python train.py --n_layer=9 --d_model=256 --n_head=4 --n_kv_head=4 --head_dim=64 --d_mlp=512 --vocab_size=8192 --activation="squared_relu" --norm="rmsnorm" --norm_place="pre" --norm_eps=1e-06 --positions="rope" --rope_base=22600.0 --rope_fraction=0.75 --qk_norm=true --attn_scale=0.129 --bias="none" --tie_embeddings="early" --parallel_block=false --extras=["some layers without attention", "local attention windows", "exclusive self-attention", "value embeddings", "value residuals", "hashed n-gram embeddings", "a smear gate", "learned residual scales", "capped logits"] --init="normal" --init_std_qkv=0.0267 --init_std_o=0.0267 --init_std_up=0.0267 --init_std_down=0.0 --optimizer="adamw" --lr=0.0013 --beta1=0.95 --beta2=0.99 --weight_decay=0.06 --lr_head=0.00971 --grad_clip=1.0 --warmup_steps=548 --schedule="wsd" --decay_fraction=0.81 --decay_shape="linear" --final_lr_fraction=0.0 --batch_tokens=[8192, 16384] --seq_len=4096 --doc_mask=true --train_tokens=105600000 --steps=9288 --dataset="wikipedia_en"
Each number is 128 + 32 x the weight over its row's rms, rounded and kept within 0 to 255. Layers, rows and columns count from 0. Numbers have three digits each. The size before them is the row's rms in percent of the matrix's.

# layer 4 MLP down (transposed), 512x256, rms 0.0871, rows 483-510, columns 0-255
101:125126138142099125084133103184109127080143168165136160059167101101159117091201035174106111162112172130129156130143148108174133165128100107095095143120141107067102108158178077142151123151153153167120120117168098120122119097141129110144155169123139140121109108133093115200132131138120089137152179168167144179181091127118104138133186149073146098085140133121138126107111161219112110150108091088049102166119150125076133068141149039147083168154137097104136170083172130124110095081115093122151109131157096115158130115191083139160133150151098128075189058130162117168132127133122178046145114101157048129136083119105164111166151184133140185081200125122117085136168154139098158124209120184132149127106076134147132145097144121137099126172119142128139126118099170109119101157172144
105:121152123192179139134142115116162146129128099164143123163134122099152100142113132117117101100151134101176052116080098124160143155094177130088120111098107111110154122156157108153171189113134119149130152145142084155122115126099113135134064129153132091127164127107116119155102100087106180123107144139074145148083135135116131144128172104132146134103147073115145090108090167169123140125107182101067125070185138132117182059149124172184168137079255175118090111169094135158083098142125139089124120150149146126145141136091111125145099184107124068182114155122125070115152098172160094105161077111148107186114047127128181103114146168118141062140135096167082121104089108080130145120087100134110061131119098082104143111122144093222134129106108146144097096119118154094128118141153156
105:173155121118107107123160120159131105130142112101123081090167195140173154125137091108191143107089145138064219136129178140109160120110141111143145181138120127098127090157103126159185185188102129166145090145170129153155125151140142114072103153063096102099150105131120119124129123067156154151196185147157156196177082130172103145080098122094103130105094144113138138125173165133164118170132145070147077147147076090100107193126118071111154120174143127154196185160146102183160055116125105149141180092121150168093134139202136112080074088145152115164117186152197134200168149161129128115111149176141116113096171108156096153081086149112097146135089110103151137114166194089113105163121162132099139089110132125127138152142149109145126076176123127121179165162111166143171168150151151
107:127138129118177148140103136182114090052120160136129101154072094110141106130104108120157119124092091091051172149083122196135229155108139111165151103139157091117160122159130092138174153107129043135172168156159134133107113114146150128158073191120118147160172123092098109148132106093104137114172150249107133167148112125135165099089108111138120094135077110128104208086137114102119139111151155151165115198093094108108113138155138098147084063146055123121222114166146078129068114159098144099106174112136154200131130140122154111132135179159178180146152099133115129152123112117124126176130148095116085178137186157150101162123134159162108115127105099115169179113198113092099160140135122138069173070165093110098130111115101137109135174159127165134166134153176119096096131122139146
098:111129145129121129151126107147126156118147104094100095198120135143166088136142144133178149149108092075080184123092194123168140151108153111138117182181124116164184112127166108120131122163094096123160122137102105145091097144131111113091175131134096172168179097156115123118121149159154163121182177117106141068126088141093190152093139126104100115159118101155075111106139100096154139097134115106088096121089137117073117122148115112191080125130244164120158124142086071195080106149193139087108119164151131130139086123102125129083104123120131106180142105163159113104099104170135098000154128153144074155189171062135105149108172140073153147160064141076087151171163106129094074141123118140140109155077143149146102104106193128117085108137112102134166146166071160106155146165117105
105:119140125097114151130128156141100106153124086126146202078098104133127082112176166142157080131123116132077165118196120122137080129118073131194129097127130121202114152156102112150093129116147107122112175176107153106155158165071112107164097177063187149159197145134102087136129151143111161174129102092147119128130087107204115126110126150142115123154099107101138088148062089076131120087081126135093111148119152101101101127155174125140123147173086140152111105131128125137157106217115132095154171117128178204134141143154124097118078066134155121103115114174124181115104164116119112147207090174145142065113050102098098140128105108148125195073143164103175177144143120086114193130111164101150179070117156078137169126134091102078083159115187140120091203123113139166176104098141156
098:114140119146128139129156115152131159135099147104163140107144144160138146112144132110123151110133121104069145139068169110136209120087120117186105179104057095073139123169084133168173195136103173127121149135170198122150130185138158170150186162085101112095149107123131094128114091082122120173160142131118131110095100164154173156149081129090068190097104179144147146127166105150139138162118130173255152092159148135159120113077082099147158126151164078157122090144135138119128075146145081098124129136157141135122174182175118146093104152152162048095067126152148141119148076154128094154143069199109156171130114167122128181114077120133096092134107130150155118117135161076077146097095130092125093072102137097128099131162132140118115158085123098079193119196094176195094112119137144
030:085130117177081123125135150167143192167086095148162114118116120089157089110112163142102139144121195132077106087142117168106109195097160161179138151094146123155082133149069095140111122183176115125067141114111195166195170133163129087086108155115169080115121151160148086096184096173101107110129159113165166150116168119173137111135118113183113091088113149067134129183195110116129166115098132103071112131128166151133162145130102056146144117133190108120144126120178097117095167166082126145134140190078135113113116097153100171108168121186143157093096090173108090151156126071142161136162174108077105105134106136144149107139087093079127099078097164162057154147117115130154109141058145180114146137119145147116212092140124100187099190124164114151145208117147155120126120147082123
099:090092156121116137124138114160058139126159152170170161136189189097135075092170080097122121075070158136162113144137096168133102069066120115103113193144160154119134097160091108138093184122140147093026103116139048137143121148136126125138158175114156130100098060140164086167130133152105116078169171132143152113143131096195115123109150042156132140080139091124165127092122136147123116093149161109119093106129088095123102125091123122195090093074207164134117118107126226144069118127158157159138155147179204144165156106166096183187149131130136153109061148124144091133102116091094150093111088106145118120090082170103149134124105104137091065122113144120110103151198166102168146096152121152167110101089127157141133132112090157150160134110095112122109183138112139155164151125170105
087:150085141150145150140126098117091115150087153092119126120126146110120126130110130144092145135150059140145149106153131101116118148126104090063115193154170152124155129164124081140106162076164144091143145139109129058117120138132139147171106137144076168145149150136139114144108101161148126117158139120084168140114166127047154098097115144095127104094130168115122101126134100220156159105164117088254102203154075161099124111133151161114130142119255098090116147190097093135102129132165094091132153064104135090173105179129154204091177183120139104141120185100090094161143156136173076097118112186131160152144185146152156132146120110095108091137080166120139091089097129094096122147153083187153125113125113134166112112157119182155139117109098126122158130146098145103144140147153102
097:161089092091102073172110143147091102205065108088073143123145137141159156096132110113118135110155065128142172124117055082129127111104119134142089152110117145154083117095151175108139151171143143122185123142137206138151118134143149091144135152093124128101197167096117167102131154067119139150109110168160120099067071160076138093154139165179114045103093109137110104107160131117120138129172159114255136186087069102100134118107122160093132142075118113147167149132114106113131116106163076149137077147124063071100191123132146190045167139138182101148172087119137131125123122101115171091112102175141121126101140138158166159173129097127125128139090158133151134176115116104124105112156103136174153128151117111187178145145089127135102199183130119067147096140174153130165118177142128
112:114132125162149140142160133137147131101120115154114137139146161119116188130094146092141104139168142103093169120090144143098132142104067123137124151095125187106080113122144147146138094127091081159142103164127141143109127096071082093102174091157142137074139101047168168200073106094160153112092121176154168142162112134130087108181100160090156085121173144119167133101114079081158116067189129117118107063154142097019117142151144117106116114087139099148081139150110036132170097165081116086158128112140186165187179164116163143091118118127091137121125126084167108105146177090099137107118106175121168121197152148116079099127117065139108110069123122129104164092052072165144108112133101136145106106136100145086084114140130115124191090111138108148111054149121115069069069145076109
107:143111154088154117116116137086116148158147132159146103131181119098172131146115085162127154047068187151059136153087099150101157125135131111149176154122171107096116170145158102110116077184126126111104163135159150139104141121076109129137137185103136150083140130089089136102121098110112161136106116139104115154092135100174139174107080087135147102135161154085174080096143136098177148146130146104084088059168127147137101092158177090084146167059159129139098167088092072178181186084065105100051081172186134168107092133130148128078057142146131119144167132173165146075139077152129142128152105155120142128179141119150139080158068132134159128099127175156163133138122171104153106095146174119106102110071102169118159164121190098139071190141118136160097159086102084087117061136169096
103:153067107163125173126089057106112102187135125157107165122159138120162132147167131104085180100125145128099115128090137102082069147063212086154124136190116141147152089145098190142148178036141175183129143150155105079126149138148164163123099068135104111180090179126076149096123072172094088135110136100134165101148080125140121142116126103127129144187133142094132067144175124090143114147120115111172183169130132082207124141110119141119149082106154078082126107075145158118169121101150181091090102102140131136142055157110174131076159138126150102163099080131109122111099145151126103106057104139112148109119137126119118120100086122129163133213112204091166061114132126085121143145121154077146121151140131113142093165160109093160194153079160108106133120095090164129087070137129141
022:142079204123139114101152123095093060103113125201143190167178158098150122093094132156123103140169131138079128142143124170170108147142167102109142106089112146084145151144159071079136128111149106087125156167058137128093103176081158136063187162189139112082086072125118064165163107073091178117128122161136166143183185137086114140078155166127126096102132161118172114115177098191165137134145112158107154110130167095108131123162129136036159162120101104151136128120102175161161123128158187196094121133171119119135102065104138068148175092083133191119115120065136144108101125097097182130155147112140127085139117155082176070184139064128059197148101133155128139127151140161127131117141127116138144124170137118061121116141091118092113170120159126173129121125112112134153127108092157
095:155132138101142145123182134106103060166117207111103140149151152113089088086094116184117119171157115138157179155164118108091106103155123160157150171147123080097122171113123087133099051066108134151115051153118142107107111134109135103124171137150135074093108135118100141101150189113141147153133092115162108135144132106151130125188162151106123093107117139134131138136102140142127078177098113150190096116121085120106093147130073154136169177140120044150145205089108134183069120107159106113121084126127162096124157117099168141174171104182094141121143099075083106160179110176137191097147150094150151178128140191095076132122141070159125179110167163113155110124148170173154153122156124183169077093174120057105067157111060080103154206111084100126139147082145100112104158102113129
098:102130116107145136163149102145137128156112112220139132170117095107079135098198146146133151165079104190156129067152076155112125150119150125135182101135165197096151163088115154132098126052109085062159137147163190135162142152097111112116134124177145153126093129149109084088121087126093153135114067120108156105067115211137157040155148107161099093104143180103124179167128163130163104137110133123179120193150139166078143126078173203152131116098137150113149107178067093209121182150196136124089185106089122189146119152128094151140158175087100137094131116142146078130173187127086153115129124188141128095071112132118095173155117112087123147142066143166132135101144106115224141121109131117115081115126113112107120131139100164135126091125095146132145127079109110153125111116099126
104:137117169130166123055151120095141084072133166130160081125091115162149090110115165112117121136120127065142168103104125100082177123123128140083202148089068129078101124131107042114099189176157167159134069094120180148102119081117087157094125108092162143137131181159075141121097119126124131174158076159085116132111094153110129077155088151175113113118123101104123119092107151124111106103064162141162169167141124167112130128096101122173103147129237102119102137129133117162155170147041059096155080146187165133065095131133109105139177122142092168156149104142130120175128145154108128088091165123096154102172102127105138118153158111094155141136144117240100208164130143104145107086099155087107138100126179118081120127098146100112070146096111154134106106106165153126123082099085138
103:132129119104175172103166130105073114082142088166121165129149120071119089135108169132122096136110131156152088118145118108114088113134124125215175146225174218102112126135154103115171132139047145115212134111209129160075190168138115093153154120126131127150205141121178180120137080156080143162154089152106181134161105144113101125115074102180096183147134114091140126107120067137123154160133101141210183097106173136112102130172140114155072125142110098133138094159098070158102130162075198156156178158119082149100102125120117140138107133117112129140090104112144065104156173156118125119095135149144122117149143129128115176096218095090120096166071160126139123142121110140160159059151121143104136096145130181156133086117145123163080130119143090097091121101170176139140136093100098
106:130114134168155120163181179141165158080140153152115168103079082060122206084110113124115086184109111179092104216131078180067125120138125158111070127144144103137111144126135162093107170148128102137097162113116077117177129166134125092142119126094134123145111157170121093158161148165083138180121149125164093138185115140173119087149105126065133136130193116115091152165129127091058150127121121139102180077162103149115164153132148160103135089170056145131119157146088136080087147148160115105117143156108173093136151111128143135178147119100103155165108102086101073090138124098093160095154128088166160106125087180174109090183138162174137108166166181200063094106161136133150101156189095146136114078101168132079121148187102138132127135121221152114104182155144118112161130108184144
090:122121118108091165155148097175113151109155094128170136125191119202172110137156120130160107113114154183160100087130115147143097133124112092151130139092149112095176116136101073064186143116177117132125114139188107105191133152181153152041219185173128078072086092117158090123121143117093170142152099163134163074132127173159137111050085114127139218109156125160164097157170114142126146077084125136180137112192128150102101085110095056135158122195113123099124093098105134124122069159112120128115164100198121128198181138184160160199122156124159154103179124118130151144141113136137156135111152111110092167110128156166159125142094165124127114099119149131123157118116167161186171145105160108078099089175134146069103152123153122122139092095133112137107100069156147138127073112125073
099:189168127133168140094125139087157109189192106134068099095134076171116120108141145162142180146165166123072101144146063147124145136168100073146149166113102135102129154111155116101115106116172190120160135152169146135108174163092197106104154108164093152129124075083099103077091100105132123045151124134119122124145086180135086130101144153144157144183134147154148137146073074128085150130117125045112132154145120165118093125154101159137181153113020131152120112080163110128123134154120133094115109127187119174105137126112171132212114159122184167190144163135131123120140137091054106139192139161127127125086065104071107158157215151147149092109092137083163138162086110168146080151111144114101137115106163140138085138094167110095126149149126073116106154128202158158111133077131141
101:175176092135145125121120146111138115056162091114077078123186125162082119163074134084175085128143137161126133124114111146050127111135147085144124116056171120091111152125190157154109147085137144101134126085140085109086142133113134058082126093152165136126204122057177135102139123132069124152103103185183124138135069091166160094148148111125125136119108140144111151088067187129081110143124138099096172079092131154106143139125116097130121139103161134145181124098164112191160161106135141137118152134119051139185126102156123132144162150119161170145146155062134058163121197125128115096162075118068146151144107124210155168125134140128158139121187087156140109196137100112139075080173105174143104122068113102125111168147177155109114181140162097139123150156146203159158183127105142
110:143111149142110115075094129126113152136162124135145110133132147108107125070165160135165113110125096046193132172131157113077111168078167158165123198122110092190174084160149107077194088109156080141107139106081114116104151123105088113143126131132098132138110146128103148086160103117164166139164141110164182122073160156099160144107181099166149129107124124156197036080073086145133124163129087149051148083095126126176147121052104145108177108130215065128112115181117156083179075117169148145080113116118119129108104136168117124133163149065121100227089098170147112106113144161125120135098132141113137119126148077133083107134138131169152135118146113096118094165119079137120156099141129174171121137112118168170157086109151098128100173094140121134123129065179161110054161185096145
101:166105118156139148151172127119105178115146064120143154083097080134148127134097137153129158153083158102132159127094133100098186102150091102137114119099066167123096145158084144154100153080127105073129106168098113109131137112092098130129139125086109125112149195166169148102123076166075098098134107091076084165125060167086089106137147074158106053181114159166156110118144102121085109158101148175189135157123127119136105108193121175096107071071172120156181119165099122122148163171109099168133085054124214180149116130133147093134108133149132137068133156155127115141148127072174117059127126101110153065168188117163124130141157165098117058180117142176102172110085113095174110098106159134156129117148150153154122150101150133047137152228132124117175115150169156133122129124119093
101:190192132041206117034148194044097132128128111132164149123120089121186151076094143091185141151171130138131153119138143124126128118099177129155127152161136132165093131149153123111125122088137129145099133198066098079122110126108169143186095098188080148089114124113115094116113143196130133148178139135111124073128141131137125145123150103118126075142153093121145077091090149109115157170164070132103103075097118126104129063159115106115125166121075163126193125079120138133153108149157066167098162075089161116126190118164067124175121105129124130158138174167109099132123136127140131123139175115186140119115096124149088128140123131207090150179127172083131125111170118118068128091144146108196136137108162096134121106181145148195171119121078158074136098150073109094095137150129180
105:066078175139178147168089050102158149127112109145080114136154056090147143202134101157098142117207162142080148110088086122101165134098128151144121104094126147125131171154124110099135169142157131126162129092090096119053097061117150139125133135084058081112164128080169124092166106108134140166071163099115104118112100102114149155140199104159130084140135108091129092122144123093066136089073140080081118127089169089175042151129136137131099139110201054066093136087095118120104153161180141150121121117089121209097101117142107137115122113126159137097157125074189135101140105219162101164099140167117216112122118088134086128098095156127135110114106137126115107105079142113133171163083107131160124131098150133153089145173145123141128155150159098123116093101117070115123139080144130
103:091024203124155118143133112126101109114182160116128101096110088134112110157152167138092094172117129167098145144138136085115149110108138127130153101000124128126129141120148140126115193122147136107118127116126100068145145175121131131131095126142104086126166138153063044135090131200100152107124174104161138097097116131147111133134169109108111101106147111148202142123114135099151134198121104163207162136130184138112129095098108101121146144131004139124164084114117151101102116141130142116165113092146123138139103163145156128136168064119124151180142074162172086157194107075163134159184158128159170165128111176106089132129143071142167117156200097139078161172136130163117114145081124106139121136123137089094092174126126118128198082120143076136151120123104177157111145099187166
# layer 4 MLP up, 512x256, rms 0.0954, rows 484-510, columns 0-255
108:113140106136149146137159148122113093114028132135119150098062075132146105181084114128132117118135152123171108129127116146140132180136136178045087105136149096138117090137120140125070101128065085133124129182114142127129098148119153136134100116130124160158134137116146167184124202095110129121146143120152096128134173121144068076113143083171139107167123105116151085119117101158111086057107137147079079113091076053122112109124156161117111108111132051151109131137144120122182077163164098122134141157047174102112093167116143120090087119110081164106156079194153070109128117158163095137147066160115134155191127133100125066091165108165150135081139136142080041088161153151139076100118155080106127202066108182102143167167124146073100108162135179136091167113115065126111165107154162
107:167163149113096093139084090125147152178172084107125090102097165131130163098142106145165121151121149091073131103116189148102098147137100101134090115097107137096140068112094141133142117161161132137072155158049108100118123091140116118111080125110135133095145124108125128119151100117173145145171089112144121124158117151140100097102123134123123123095041146163133082131138142127225130106142165088123116154132119052133190162074144126157157079150115123144155135119135072165170149116078112070148152118098108141132083182149082136090099124139165149149138161155189115175168078155139134121109130114162172064170162060122085170017185161171125187129086060164103086060101118085088079156186119156131172112142148150163110101188091089103129095170149100151101147180106161135133133147117097
110:149119186094086116161142126170132101105116123085167109130040161114144067086145086074151128151105091073066165097112173148117112157120131106130103101152161087173187087089117125137147098133183089127080180150102140121174071098164087179094091128176116137184126159103069139134124131138146141101164140149149073156139140134170173095103122122188133130135099147121143111104151058117110142080169146187122135138119163119177133163127100160150170063107110086143181107119135139119089178167104160098081193150129122100158134161097104082090172169219130157133161175171098100133126091123162094117177129039147110093151140100108146160092155139167124162111135117102162153077115102116116115193185103121106178171172107142203156165136115098096128156150124137138100161104106162100109118137119106
096:163124119152110092126111126138085139150140121114151152157095123161160192105117172099105098081126166103152136124100108144187109178075129141093107084151146142160122113078042130144097128142129135145123196146137136090104131160119188187157121077132116129152108187124137128142116137148100160104146136144151079239143147084161155146180148102143111113137111099138162157122141059138122111116132158141087122149083205134119105086111181123140198136093108151163115147172133152197123163148104164128068136166093134091122072106114126039114085111144122125117149176118130139151127114156080145125097081128108188125094123145167112074111077132157161096148140082182123137104094101148111126218142067160079185112079144146087165077109131077021185108128125091158111124095154150164139117164139146
109:183158130137117144104137084106154175135158124105123102149109162115110167089155110081119040149111150076177177113118150136105131083099099121120109149151117090102195154124068155136156076128181139112089082114110096094111151153105063095094104136122151110144173123093178121132088178169096142139117130147140154174181124101146170065126137109091150154069069160124173088176099168136105135114115132117118147131128145103106174114137095157115179092131089185117128099115196183212128075158198136090167167131104116121083172128143128123068113150130128088188066150185151138107112158104100052152200143091089182076168089114125122129141133125094102153138122084177147087144110135076145160193106143135146129120148128119176103166162147088160093103106129095123122152067161106114146169119108179
089:093150148058113099139067102124130193078158058091121117139129085109164130126115106133188125133134150161109123134121145121164122131198050081166117117119101081133136153085142110126112135211132162135098158097164122075133125154156161126194039139162128174094139113220185081176100128078102131111141127077134088099137104152139163085088084141117126082181057161129173125165126096128126130113127172081102107122138158075136112141121184165139122145096107086107144139061112112118181113192163138091120142119112134105103117159150183107142105091123118120158086160153192118108141123162099136195134104168115144138118102106140042134107151157207134121071152134127106090162120135132130167103122116107108120130129128179135134060127062154051107167144148137153088117128146145132069108108170127
038:143070179124141139122119099108127128136107082126179150124129135102097113123074109103163145162134136144150102113125192124148147157155031129093060072144095126127136153136141119130116091145098118133127172121073077109158111096152112125136108112163138197123106103143136206198129149127173135161107154110110068160113144128127144101124138099123118114165116117126134063215150153072121109101165081100095113146093144096179120150162150161189114098095078149203113211133139159144154120136161162164137097107101116076175073110125095113122059112180127135076111142108157130136120145158108174172166090096117121169137121121106095057136130110178147174037162100088128112115055212086125090132161098145131098120111102130138104074112096113062082143108143099183131113144070122150109097177151132
099:087122113170114149101073080073107098144133134130121101131172093129158090067094179091142175096133127092104131109146088087152173117173117168137158086168152159088158109132135104177117106159153132062106099132115157171080068125166094073131116121080159092114136141136170120159137166137131139083066167103126114192144097143109127076169166132103146086105089212113117100150126159162139146099171101129110133129134210156157143081203163138126112118091118179163119118103165146091138194167145129162117086116125146090164138059167107109108075140136125078161092134099134131078188113113161105130173118084173117150199114127109145088130124090137133247155141163129105123195115163148118133100151134127120105125184103075108186088137097098135079078160126110130170120128092123120125135188134123
080:122138107079201108105166080153106145155156133119100157171149127112142157075166148146138125103121148137160113172103113083107110066147180146148130117176112157131126168068135156144110118175093122141105106108110119188080143110131162170096095189148095111122145152101149140113053135104107131172114146120121086108090181141126133109222152146141137073125103163127099188111109105143184173128130109077141124078166125148144134127092117151159076143190123100100167110065118152084178116067181198203103104162113114106155130075082134127086122102167105113082145118090140139136173111105075076114087133133126146147155132110103131109135087108153120149129093118092161099100121130102138148146131140110075181216106160116079138167193114168132076151131139119218119123157128048075095142148200113
095:065113124116184089076152120105135084128065067084139165209077099158086164183097109136090137114123147069127067126101111154197158112116122113122104121148144158128128169098099163121101131108123178179103117107098128117140090099122109161097133149099079110143141171120162151169177217103139109157139116123041136139126154096089124124117119097185121134130147138186113142139132120123114054052136127135139092121100088099112135107097099130074119181126046109175128171165114150123119127081104114145142167097133104076051061120162113090122144169126152139103104129051132146077058140104161123168144115122095192099117134162123096096136105132102155122137096135159146130107123181107182135151100128121132114115052211071160149134152114158119151114071131153134155104169085119129189146100107124
116:065148113136090092126136148137089099123131156154110158142121163169135170130122139058220116134133140119130105109179127099160063127161038117126156123123114107143093135115142115120136136158098132155137118146150150079203101141124149114140120103155118111145106099098183146173124146108128130124061125135134135175173134072101125095219095113133167068180144129103151115096126091094134094123097095111100073075145094144171155186146147134112187134155108117235102151096142087118160115127072103121140170182150144131114148146105160090148043108127117169123094104153090102116095180108171106165093096068179152102177142200107124127081128078178149133100166069059118121090111077122185102146096117111151129154071123117085125116113165086097161110146123152181157122162100077156129126098097099
107:105130154103145095108176075076156116147154127153147115229125142133124128051036094062093102089129144147062130145109155172125198145137129153122157116099115142089124205098131171130089132170124043118133128115153143109100094107167101112146131168158129172130152117151136164128124125177152135153151122136104135136117166115133154083120136129153113113114096186178174068149117116044082150120096103202077098137146180061142102122129168153079162131160114116156095162160142138161174167150137136088141141161133141093139143123077133159159144105159142121090132141145183149163154132110124140140183110082163072098155166078192083079140081132116171106108130094149182153117107182067144136119115124154150105196115159156166139114131064093106135094125112096118087120183099126138124134076141064
102:063099129170130109106105112123168082140159125142093160184139108113127111125065106138133124169162164151098126216175182096181131198195139109085152081163147100163130105087083156139119078086068154148131190121143114110128106095206121102197090149151119184092123129186085199150168113115170162152109157089145119168088135126130140106153127131178155077139177146090149103186090128097103127128146057178094093138136124103125111146122137183096149076132124090142146180191140144163099144121169154093153141126098126069077138134106093128126172139131155104155087081114137124156118111071181156147147136115171163119140129074093115110131106136116138110116109166076157128153150184087044158127096169133098183105173114112172161185151152158124133156087120063149129124106120094118154124123130139
035:129101146106120124071100089098153141141114092104137141137070148116151126089089141106142085136113124137159101153152152111126167165166041145051117101143151148151167128145114106160085083162105124085077181080074130165131125124124142160119118130158120156169149122152096122201102185191103116120117137137141184142118136145149150072147114055125140135165089152138158119199156170033115100040118145134102104111171166055124185160169168124157197074127049121176126152168098163155128122093119139138096080172138154094095115111118133137157125183178169102129098132189135161112116190155105081169156095056133154130180149097147094100118156130173120146092161100115105130103106173092084114197143118122111148187129148145149166092111096129102085133123114180148109136127116139184144127142135141
093:179113107152137154118146112119141117142072136127148231155100051127145173126089153125158116091118159141106161182076093145137117101115136176129112085161147153091116142104072136108096096103085145116077142173058134136112113066155105146091110153147123082092076138133118140120100193146172137172109152069067072112102142142126119088164144113088084100117092108130132093131109106083129118127154090170129151116112115073112149161109111198130182138153111024177119157145144147118090145139105076123118117101094176140150149155094131139144102110135067145070072117123072084092128124189115135151159154141190129168122142091194134138096109084167055114173098172163134135136167145141131127113110091104100114150114172121151056127113071029142168131109116107128087177112134135168136145136083139
096:158184137074187098145090083121144179102126117104162113095097110114165161119120084105174127165091108128158129146093114137133138171127107119108070149156114103155105178120087101152085114170144113134071168131099098102141153096188141136117124147115075063116146127171072157152081122103125173127117215094092185121115198078128190103142175115145167132108110103219134109177192099106164072080110142129115135143182122135123101139149091112162128121134123052133100160086129111153112077082123143140070123125138174129126105089113106066150096094116075132118099059137099131090128101085127121132101119179075073030175153118167152127131110074193087119146119134132135145155129116095193140141149120073115087079132115134081117086105112076083143145158100108134164106126098113117093113137165149
107:161073147119142184092101109130136124091048149123154120138075105100149167123156202157156137159129137075135060114137115082110149136132061108140132112111164145156131145103084183081120126167129128118133150150137141104115144069120085167076120166115153136110097147133135139150142138159157130163145123140145130130117068147140122092175113125109123158132079180156141100145088182089141080072098124108109151134091120175240066149114103102140199080155120071167127206134101136166167152141115107150128093147134167109068088109089127145139104079119096122126182089122088144149114125162108114142125169102146133083138141170175106116096108094156141117142085050120068131130113100112188156161106128164126141131084188141132101056125065124081099118193118138125230114136121140151121167133165203
103:060115123164088112133056144160150107119099104130158230136101084135081128148148149120122122154091130123115151142120150089116129169215126120114095081164178105136121171141067120205108070098090131111111109111051178156152105153164073091171074075118098141164120141141140119187131152097111117113115114052138078105101125130116175122120098108155191137154130130105117077156204093061084078054130119188119153139101115085143131188112134137169113136152061095168182123112108139159156145164126136105151155148105143128068152130098091125142136168136084098121104079141113103133085148190156116154148125070137146132134136091143102156120161101132137167132126115126122115123135143131160126196134128130120121162145180179147155087117069144130132136175182129121171219114137164166079128162113096
106:152128152090138092141132073124141097192144109143107166127127153137137205117089105030161115099116149124095100140106115083094155173142107065170124097117124078124154054147084194116106146111125104167118091118197133082094142118125116113143120124138094127157085126159135118110132205092145132115114065089180140118134081126140157086155165134127142153203114107126110127138127156094117122126118127138120131064083146154092116191091170135121105113103099146176118173050123100156181117078088123122133134137125160122201152136132133118176134069139102067118047120085086085119090131081157079140122035100148120124167122150179133097079069111164165126141100110144131111116099112074105063133109118117189148079105101155096056101169136060099145096108134146178111099148097108153140127119113118
083:168152134077128104060093117134125107154139102128199116071157159137134089174101085073113157187114101108149128162116128147096086160199146109104128132107159153157149084134088111118144093133140107132088146142124170127117090100151141065142125124141116161157107146094151143106080151175115073078102104109143110143111166153132074074154132162121097138136074168133090163148170134111127115128092092105148097101112123094139121154087123168152158150082102038153117118155110128158186153141160173205152132146100150159129091148110154145062131111087160170125166125187108130156143170130082129145163136128135120196168150142140126112041112116148121154078143112189137132142152233149154146172136157087101107135066089159128091079130116109061176199140174161156144130096146129134138022149083108
097:135163110117133107126093130154218102185161111120063151134120159100090140132075101128202145125104115164120106135075068147069108151176119073150078109138118115051194135101077092184050110097090167071096139098101162184106112117183113072106114113141084142133143107130101116140168066092111099106129095113047126116129122116149178085115169141146152111128119132198150134156108100155086104121139077081115179168119153137143117156144121175160114155104113133166137103158138144114135150095139095102098077117134162060128170059089118176084131139155133107161114126081164101159153102099078106142161110126136145105136101111180101123107163129154136118082115165167144119185106125131178049176111092158128137106140136153114050077154100103064140135129149113184163133134154129153117092155148087
100:059152122172102101119075143132136157118169104093095135141129093089187111135062133132157141133148184123123115113124128071153134151164125131093109097139147101122081107104102105179088118129110131106071103110125138138112081077174154161173070133143063136123086151175139149177155155146138130077113149141128109077086128147052158149113177125065177110161165112187069117181176082107124117069114156118069136096084125082113191158155165134169085115082125155129112089139177176141122204142153151079111120164093138134099133119104116158137096167181102122160115146123168096192104109136093085130151097082121101099194168142181091102170185118139090098093134082083134120169132147118134105108102066170125109120155144182114113094122144142095138071199125091184106181110121084129149132152107100
109:095112158081075112082107165152123130110138120077164193171106139087180128128104113089225187181124149101155139188136143078112140138126100178123133111196147138136151116110105126112118142125105178138099149160084126127101111102115081132143069104165067129109054111129151138174149138106164110140142104102172131147095110200078045130117115095107155095104138141155140079141121150117134102058051153104107142086116167073155127147132108136110167084104123082130128179148112184131185091117136135168154100146103111144075149113098100108144160138113087151122168138175137084155090139101169117155124113098097112068117134099153088073095174141177102121079108137075138086054160137140067133139121158126160189148099133146182116095166148180132088177116152173107163128125149095160175126132166190
099:060100145111076147123136147138147101120139140146137155149108064140191120158076149102144146130096149188102156143155143077106160113200114083095186099153160100100109104099113117137102139113151178144088109173146065135112134138134110193155136098081091143100107147108163166173172138173077099123209063091133118100164136189148112055096086165156168094188129175084099111145202150107138113046098116133127131152123122117097124194150116187088140126056099173164077122096079114109152176156159126169128124185108129123071117154090084100114159151129092129135187137139123065097137104140167181133099166084110154095115154126197145085139170107171167183135166113147116124123096163164122083110175138160128102169143125099114122153122132162088149128145176105133129143102116128148112138128180146
099:047077137162127132087097088150159120146117142104143191107160169139146110133109061124174139095136103104096154148135127117143143181115101106125117089143186177058122107139154105120118118137066086096123171094137167181127121097121127061136111128181107139077101133105148111127176200089094082144072108144147138158082091133128126159113124129143156123136159147156066102159163153139151119112135084150055171112145060081101124105197147102139096110115098156137192138090144087099117088115120165102086073150127081137113106108095092132138066135180145052169124090148128117147129161112191083171136143144154129134122114090094108157194154155187103138093077174087133073092145170143149101150168155086124146107065077148127085114071122104151156142125135177109170153106095115096143040136114117
111:130087109070127115106132049166149185178115096142082130091098081088201111137102105134102109090153154118117067124158171093101150107129086106148117101153120162128142151074098117168077119129140111159114152070093078121135064096148087132174117118179076171105114115140131148179123120104169097126153156171104109177086140124126139076193149141102192138161176191115161091117166102143135069127090169145094093106124143117112147125094076161121090118119104142143053202147140098119101144144134060143133153200089145092104094083104105167153170146157185133056115159119107116120146117124122123128132083066108119115112131151137092118094095103134183135093105085172172047135182151116160151119140082124122158101144135142160065122162148180096110112146076119115149090172145076158143088121103169
102:089063154176138043132142086144136163121170066139158120127078100106106143088148137115141139162138138102145085159119184104125187166179120159135148101122092130147110146092122147178133106120099125131097098127157126141155119085178040148074114144117087156149132138143225110125146127126174157102116077077126073175143152085092117057127135071089166100146110093187043152195132104090136145115094070145111162141141102107138213075098094145159151093068131101157150147058149126147139111147127117122175081097104106136112124156135180126081117127143092153107091104155109148179098114092169095182168146097173149140094117132122115133128156076134135122113120096109083073083104129052132095101143102095121097180126085149163115113132117113130141122148169134119109156159105104160040156108143111